Weights of a small GPT-style language model, trained from scratch on English Wikipedia: LayerNorm before each block, 306M tokens.
Each number is 50 + 12 x the weight over its row's rms, rounded and kept within 0 to 99. Layers, rows and columns count from 0. The size before them is the row's rms in percent of the matrix's.

# layer 4 MLP down (transposed), 1280x320, rms 0.0398, rows 737-762, columns 64-127
105:61 54 46 66 41 55 68 59 38 68 60 44 36 59 44 38 55 24 61 48 45 38 44 68 47 40 78 25 43 52 45 64 72 65 52 61 26 32 44 43 36 40 68 38 49 58 55 75 45 29 47 48 46 49 38 53 45 47 38 66 50 48 64 33
093:50 46 45 47 36 69 47 81 49 60 43 55 34 50 46 38 36 56 51 53 44 73 42 46 55 38 59 41 45 38 60 49 54 36 42 50 47 49 58 64 64 51 24 44 45 67 74 44 36 32 46 47 49 62 49 58 72 58 22 40 33 66 51 62
082:56 42 33 57 58 46 32 39 59 40 54 57 60 29 50 53 47 49 38 34 48 39 63 40 37 38 62 54 42 46 54 61 44 41 49 47 67 55 61 43 63 62 47 43 54 48 44 33 69 52 36 48 37 47 60 46 57 54 49 54 38 41 46 52
090:63 59 36 68 33 52 36 53 60 40 29 66 54 46 45 37 50 46 63 30 49 41 47 56 57 50 67 51 45 44 51 53 30 71 65 65 59 66 43 56 66 58 55 34 56 62 33 44 78 45 63 65 68 57 62 53 64 49 43 67 69 44 40 37
109:32 52 46 51 43 51 51 59 63 51 64 52 59 42 59 73 63 46 50 49 50 54 75 64 43 59 30 37 36 39 46 68 46 65 68 48 51 32 48 45 49 59 43 46 67 59 66 58 32 36 40 55 68 67 48 41 58 28 79 57 54 46 49 43
111:57 40 63 66 40 56 49 29 41 53 40 54 58 36 35 60 45 64 40 52 55 50 24 38 35 50 72 43 28 59 47 52 69 57 39 51 55 71 31 46 49 44 54 65 59 51 47 59 43 61 66 62 59 53 68 52 52 64 67 53 45 51 60 31
101:52 68 51 67 39 33 38 55 66 72 47 44 64 59 35 56 55 63 38 49 69 56 66 25 45 44 47 49 99 75 63 68 41 47 54 33 36 54 33 51 55 61 39 50 68 47 27 43 55 53 23 53 50 51 59 60 60 89 55 43 48 43 70 59
098:47 43 39 55 43 83 57 53 48 44 38 61 63 51 46 21 67 72 67 67 47 64 49 40 48 51 54 37 57 51 52 51 56 60 40 33 17 44 46 47 60 59 48 58 58 45 66 41 42 38 57 54 52 47 48 69 47 82 48 63 48 43 74 39
106:58 37 47 50 24 47 61 31 34 45 40 39 50 61 72 58 42 45 58 45 42 59 63 55 61 69 49 51 59 55 60 46 62 75 60 50 54 39 56 45 42 57 58 49 58 23 37 43 38 67 58 27 55 47 64 49 47 51 55 60 43 59 67 59
086:53 58 62 25 47 61 61 58 55 33 69 41 63 58 58 41 55 67 38 45 82 54 46 52 51 54 39 60 61 43 45 68 38 43 57 47 44 38 44 58 68 53 45 54 45 39 24 31 34 74 48 61 50 50 35 46 45 55 62 67 44 34 43 61
086:45 52 50 74 58 32 28 49 42 62 45 52 57 55 66 55 75 25 55 45 49 37 36 57 40 33 67 47 68 58 67 46 33 62 56 34 58 48 50 53 39 52 34 30 44 52 32 50 66 59 42 43 64 59 71 54 80 69 40 32 56 13 62 46
109:51 44 45 39 36 41 58 36 59 40 59 51 51 57 35 37 54 63 61 40 47 42 23 58 41 50 56 34 78 57 34 56 39 62 63 45 55 31 59 54 52 44 49 66 49 23 45 37 35 46 49 35 37 56 48 69 47 70 38 54 25 47 47 26
098:46 59 62 48 43 24 34 53 57 57 53 63 36 64 48 33 28 46 20 62 46 42 48 38 50 59 28 52 47 59 43 52 35 66 40 37 60 66 61 44 44 51 51 66 33 29 41 62 44 56 57 39 51 38 38 35 56 47 57 62 54 56 37 37
122:32 53 42 27 54 53 54 36 44 41 67 44 51 41 36 71 27 39 57 40 36 54 33 37 42 50 74 60 53 43 58 64 39 63 30 36 26 56 40 66 58 54 41 42 47 60 49 52 56 50 65 43 34 51 43 46 55 57 60 47 45 49 57 35
102:66 59 59 49 58 56 32 39 30 22 59 51 63 64 44 61 27 50 51 61 60 57 54 45 43 57 65 61 48 31 68 41 44 66 17 47 36 61 52 37 51 54 43 44 37 46 61 31 61 37 57 43 25 47 46 39 37 67 57 55 47 60 62 17
114:54 51 36 58 59 35 62 66 44 55 77 68 63 50 51 52 46 32 35 35 35 50 41 35 41 24 57 47 40 56 60 44 39 30 33 57 59 49 72 45 78 48 40 63 46 54 55 53 41 46 57 44 39 44 51 53 55 68 28 37 49 49 47 41
107:43 35 61 23 45 50 54 47 63 69 51 55 38 40 65 61 62 48 54 56 56 46 63 45 37 69 61 63 55 33 67 27 48 40 52 28 39 42 45 41 63 59 68 38 24 51 33 58 45 42 50 42 53 56 54 56 52 65 55 57 65 51 59 50
083:48 42 38 54 59 49 38 35 56 56 40 47 42 64 64 56 71 51 60 44 50 53 21 51 58 52 47 64 51 38 86 26 58 40 63 37 49 55 45 40 50 48 52 62 58 47 51 57 45 47 26 49 35 60 59 66 58 47 41 49 36 51 62 49
104:66 67 59 56 41 50 39 55 55 61 72 69 60 28 31 55 55 48 63 53 37 77 37 43 54 48 56 56 45 57 38 45 52 49 55 59 51 62 29 48 72 44 40 46 43 58 45 35 67 52 32 49 68 40 38 61 60 49 63 55 32 40 53 59
103:81 46 52 56 40 39 50 37 62 56 37 38 55 33 61 56 59 62 41 43 57 53 63 45 39 42 55 54 53 50 48 73 34 57 48 60 37 68 64 44 33 43 33 57 39 51 47 37 64 64 44 50 57 46 48 40 72 43 62 57 67 42 33 90
100:42 54 52 39 65 60 50 43 47 48 54 56 68 45 29 39 43 55 67 46 39 72 64 55 61 46 54 39 61 48 36 49 70 62 66 72 47 53 66 41 33 35 66 37 40 54 46 40 56 56 47 60 51 45 85 65 57 48 36 58 53 58 52 74
096:45 53 46 36 68 51 32 43 60 41 49 38 47 31 47 44 56 32 74 31 40 59 59 63 56 48 56 67 42 45 40 57 53 62 49 57 43 50 65 32 48 60 45 60 56 43 44 47 45 94 58 34 65 61 36 51 30 57 49 54 51 48 70 34
102:71 48 56 56 38 44 43 64 38 63 44 44 59 66 34 71 67 67 67 53 49 51 55 59 56 44 32 34 54 74 58 52 44 59 37 68 39 36 27 63 59 44 58 40 56 32 69 56 23 55 53 63 53 48 38 63 67 52 64 31 32 60 64 32
117:65 66 35 59 25 17 49 63 45 64 39 58 15 54 53 53 36 47 41 27 48 55 47 44 40 58 74 39 38 29 49 59 48 51 73 66 48 40 48 38 68 31 32 50 58 57 63 50 28 42 53 39 46 46 41 57 45 63 68 55 48 53 49 49
104:50 51 55 36 47 33 49 54 46 35 45 51 70 41 61 64 52 60 28 27 44 57 42 31 56 51 58 71 61 65 33 53 44 55 64 60 39 46 31 70 58 39 42 37 50 67 54 32 57 52 50 53 38 51 33 50 40 50 58 69 57 31 54 41
089:38 46 46 72 44 44 50 55 43 70 47 51 45 42 56 55 70 47 68 61 46 61 64 51 47 39 42 56 64 50 59 53 42 48 61 49 71 36 62 48 57 38 59 45 19 46 54 42 58 40 37 56 64 60 45 47 29 71 63 43 41 46 25 54
# layer 4 MLP up, 1280x320, rms 0.0397, rows 738-762, columns 64-127
094:47 42 45 47 34 57 73 40 30 68 43 36 44 34 70 56 63 68 39 56 54 53 53 41 57 39 32 62 36 52 40 55 49 40 58 39 61 54 51 86 45 42 56 46 54 62 67 52 38 57 37 79 62 54 66 56 37 45 52 51 30 50 50 66
083:62 86 25 64 43 55 58 53 55 61 56 64 54 53 40 31 44 57 31 43 60 32 44 35 62 47 71 48 60 47 36 33 52 45 58 67 45 51 62 48 41 61 47 47 43 61 64 50 57 54 31 62 39 75 53 35 48 48 52 60 62 44 60 27
086:58 27 42 36 48 50 54 52 45 60 61 51 62 48 48 56 48 46 52 51 31 42 44 62 48 61 41 35 66 42 38 44 53 72 62 33 57 47 32 36 59 33 43 41 32 67 56 34 29 48 40 54 47 41 36 34 43 32 61 58 60 43 56 59
109:58 54 72 45 52 76 44 42 72 62 36 56 49 36 48 48 28 62 45 51 41 63 54 51 44 58 48 39 39 35 41 36 36 28 56 33 36 78 60 73 61 75 54 44 39 60 64 60 37 62 48 39 42 41 56 55 58 44 56 56 45 55 55 64
115:36 36 47 38 53 31 44 42 43 37 46 61 55 40 38 65 56 50 37 48 49 42 36 48 58 73 67 59 45 55 58 39 30 56 38 57 42 73 61 62 35 50 56 33 47 44 57 49 44 38 50 38 51 59 48 62 58 55 94 54 38 45 50 53
105:48 59 43 46 45 43 52 42 66 49 43 60 32 61 53 46 47 43 77 48 48 51 45 48 35 46 58 59 42 45 45 67 76 62 54 45 66 55 66 57 78 58 65 56 67 26 49 68 54 51 39 67 50 75 52 62 59 43 52 46 40 43 46 55
095:42 36 64 47 61 55 58 58 54 59 50 40 44 42 51 60 42 58 56 66 44 61 56 47 10 49 40 53 63 31 60 48 32 59 25 41 61 45 52 50 61 57 52 61 62 55 52 51 59 45 56 42 49 68 42 40 59 50 41 55 38 56 52 60
101:41 43 37 37 58 54 51 46 57 50 40 50 72 52 46 73 31 49 45 63 53 50 34 50 44 59 55 66 66 58 30 47 62 60 36 65 59 63 54 52 54 58 52 59 38 60 59 44 59 32 54 38 66 40 53 73 57 53 50 69 38 38 49 49
082:49 25 48 44 46 75 50 49 54 31 58 46 49 44 61 52 56 45 57 52 28 66 62 50 54 43 54 54 67 57 36 37 44 44 52 38 61 37 27 36 52 71 67 38 51 58 32 65 58 44 64 56 36 65 59 60 51 45 68 63 38 28 35 43
082:50 53 33 59 23 34 50 38 39 50 61 22 42 56 50 46 45 17 49 42 82 50 58 37 63 60 38 47 41 46 40 50 72 28 55 48 69 40 79 55 51 45 49 64 47 47 47 50 46 64 42 42 28 44 41 27 48 40 69 53 50 52 59 46
098:55 59 61 69 44 18 38 51 66 47 57 65 49 40 54 39 59 36 25 39 73 58 60 27 40 30 42 26 45 58 60 41 45 37 72 65 57 31 39 44 43 37 73 65 53 41 52 51 77 36 45 36 56 05 40 59 36 46 55 46 24 34 56 50
093:49 49 47 48 53 38 55 56 61 45 36 19 37 58 59 48 51 49 45 45 57 47 60 58 52 67 53 39 38 54 62 63 61 61 42 54 52 55 41 26 39 57 39 40 43 56 48 47 59 36 54 37 48 73 51 46 61 67 63 57 56 54 42 61
116:65 19 48 51 70 55 62 43 60 63 70 78 58 63 43 52 26 34 69 72 56 68 52 52 31 43 46 56 50 48 63 49 57 47 54 64 21 42 39 37 47 54 38 58 71 63 49 41 58 47 40 55 47 55 55 70 38 52 64 45 41 59 38 57
095:43 60 45 56 43 59 50 50 40 69 53 27 48 43 61 55 63 29 38 60 36 51 28 49 51 38 48 75 45 51 19 32 30 60 48 55 56 56 44 22 40 30 55 49 47 69 57 44 47 43 44 62 52 62 50 58 55 28 50 65 57 44 46 47
113:38 35 54 54 64 48 67 55 25 63 67 48 39 55 51 43 62 62 25 62 44 48 61 63 32 49 53 59 55 22 42 42 35 39 63 67 52 81 47 63 35 40 50 69 44 28 77 63 34 78 61 58 31 48 49 54 33 59 41 38 60 48 45 63
102:43 56 29 36 67 44 50 57 80 58 49 53 47 42 66 60 71 48 67 42 61 50 39 65 51 52 53 39 46 48 70 78 40 55 48 51 55 46 47 55 62 47 55 37 33 39 28 69 67 46 68 34 49 55 66 57 53 50 74 44 64 43 47 60
084:47 46 67 56 57 46 46 31 57 44 26 56 53 59 60 51 46 59 25 60 58 81 56 40 53 54 65 48 55 58 31 70 46 55 47 48 58 49 40 37 40 57 60 60 51 49 49 53 49 53 48 52 80 48 51 39 50 56 53 67 53 58 76 53
107:60 47 41 30 50 54 65 36 43 48 53 52 72 45 58 49 40 47 51 69 72 59 50 60 55 45 62 30 52 17 53 65 35 36 68 52 51 50 57 68 24 59 63 43 38 69 48 63 30 32 72 62 47 44 60 37 47 29 38 54 61 58 39 45
098:34 55 59 36 55 48 48 62 64 56 58 57 61 21 81 69 69 71 45 79 49 56 37 47 70 43 44 36 47 59 48 40 79 47 58 24 46 37 35 49 46 62 39 42 46 43 43 45 74 55 39 61 70 50 53 72 25 35 47 54 47 46 40 61
092:78 17 50 65 19 32 51 47 69 31 64 45 60 67 33 59 48 45 62 54 66 57 39 36 51 60 68 51 47 60 58 36 46 34 34 46 48 57 37 49 50 63 46 56 59 52 47 83 61 59 43 50 63 37 25 41 49 26 57 55 51 54 58 36
091:34 60 55 55 44 20 53 38 55 49 45 34 53 64 40 50 50 55 37 66 40 46 28 62 51 64 58 58 46 42 43 53 28 36 49 47 73 44 38 43 47 60 47 32 54 42 30 48 40 33 34 50 37 54 50 30 66 52 60 47 51 42 22 48
116:36 50 62 50 48 38 71 53 33 59 37 55 57 47 65 63 33 42 63 46 67 44 43 39 49 54 42 27 63 53 69 43 36 51 38 59 68 53 43 72 34 44 41 47 60 61 71 59 51 52 51 53 31 13 55 58 43 68 58 62 32 38 33 59
109:45 72 45 41 49 48 75 49 73 56 53 55 44 43 33 38 42 27 46 59 53 60 32 28 47 27 50 61 61 56 28 31 45 66 59 38 62 34 40 38 54 51 31 73 44 30 55 55 47 47 73 33 52 40 55 45 67 53 55 50 37 36 49 57
104:50 31 45 60 58 45 55 56 52 54 46 53 45 24 59 36 34 68 58 48 39 56 25 36 49 66 53 49 52 44 76 41 30 42 86 37 33 57 47 66 46 36 65 44 42 45 34 37 56 24 47 52 44 42 51 61 48 52 64 46 36 46 54 37
083:59 69 52 48 54 49 60 59 40 46 62 42 42 56 42 55 46 44 68 38 50 39 48 65 43 74 41 66 39 44 63 62 64 43 37 71 50 72 61 51 28 76 16 31 69 29 40 48 41 53 26 57 32 31 45 54 34 53 32 39 54 53 22 62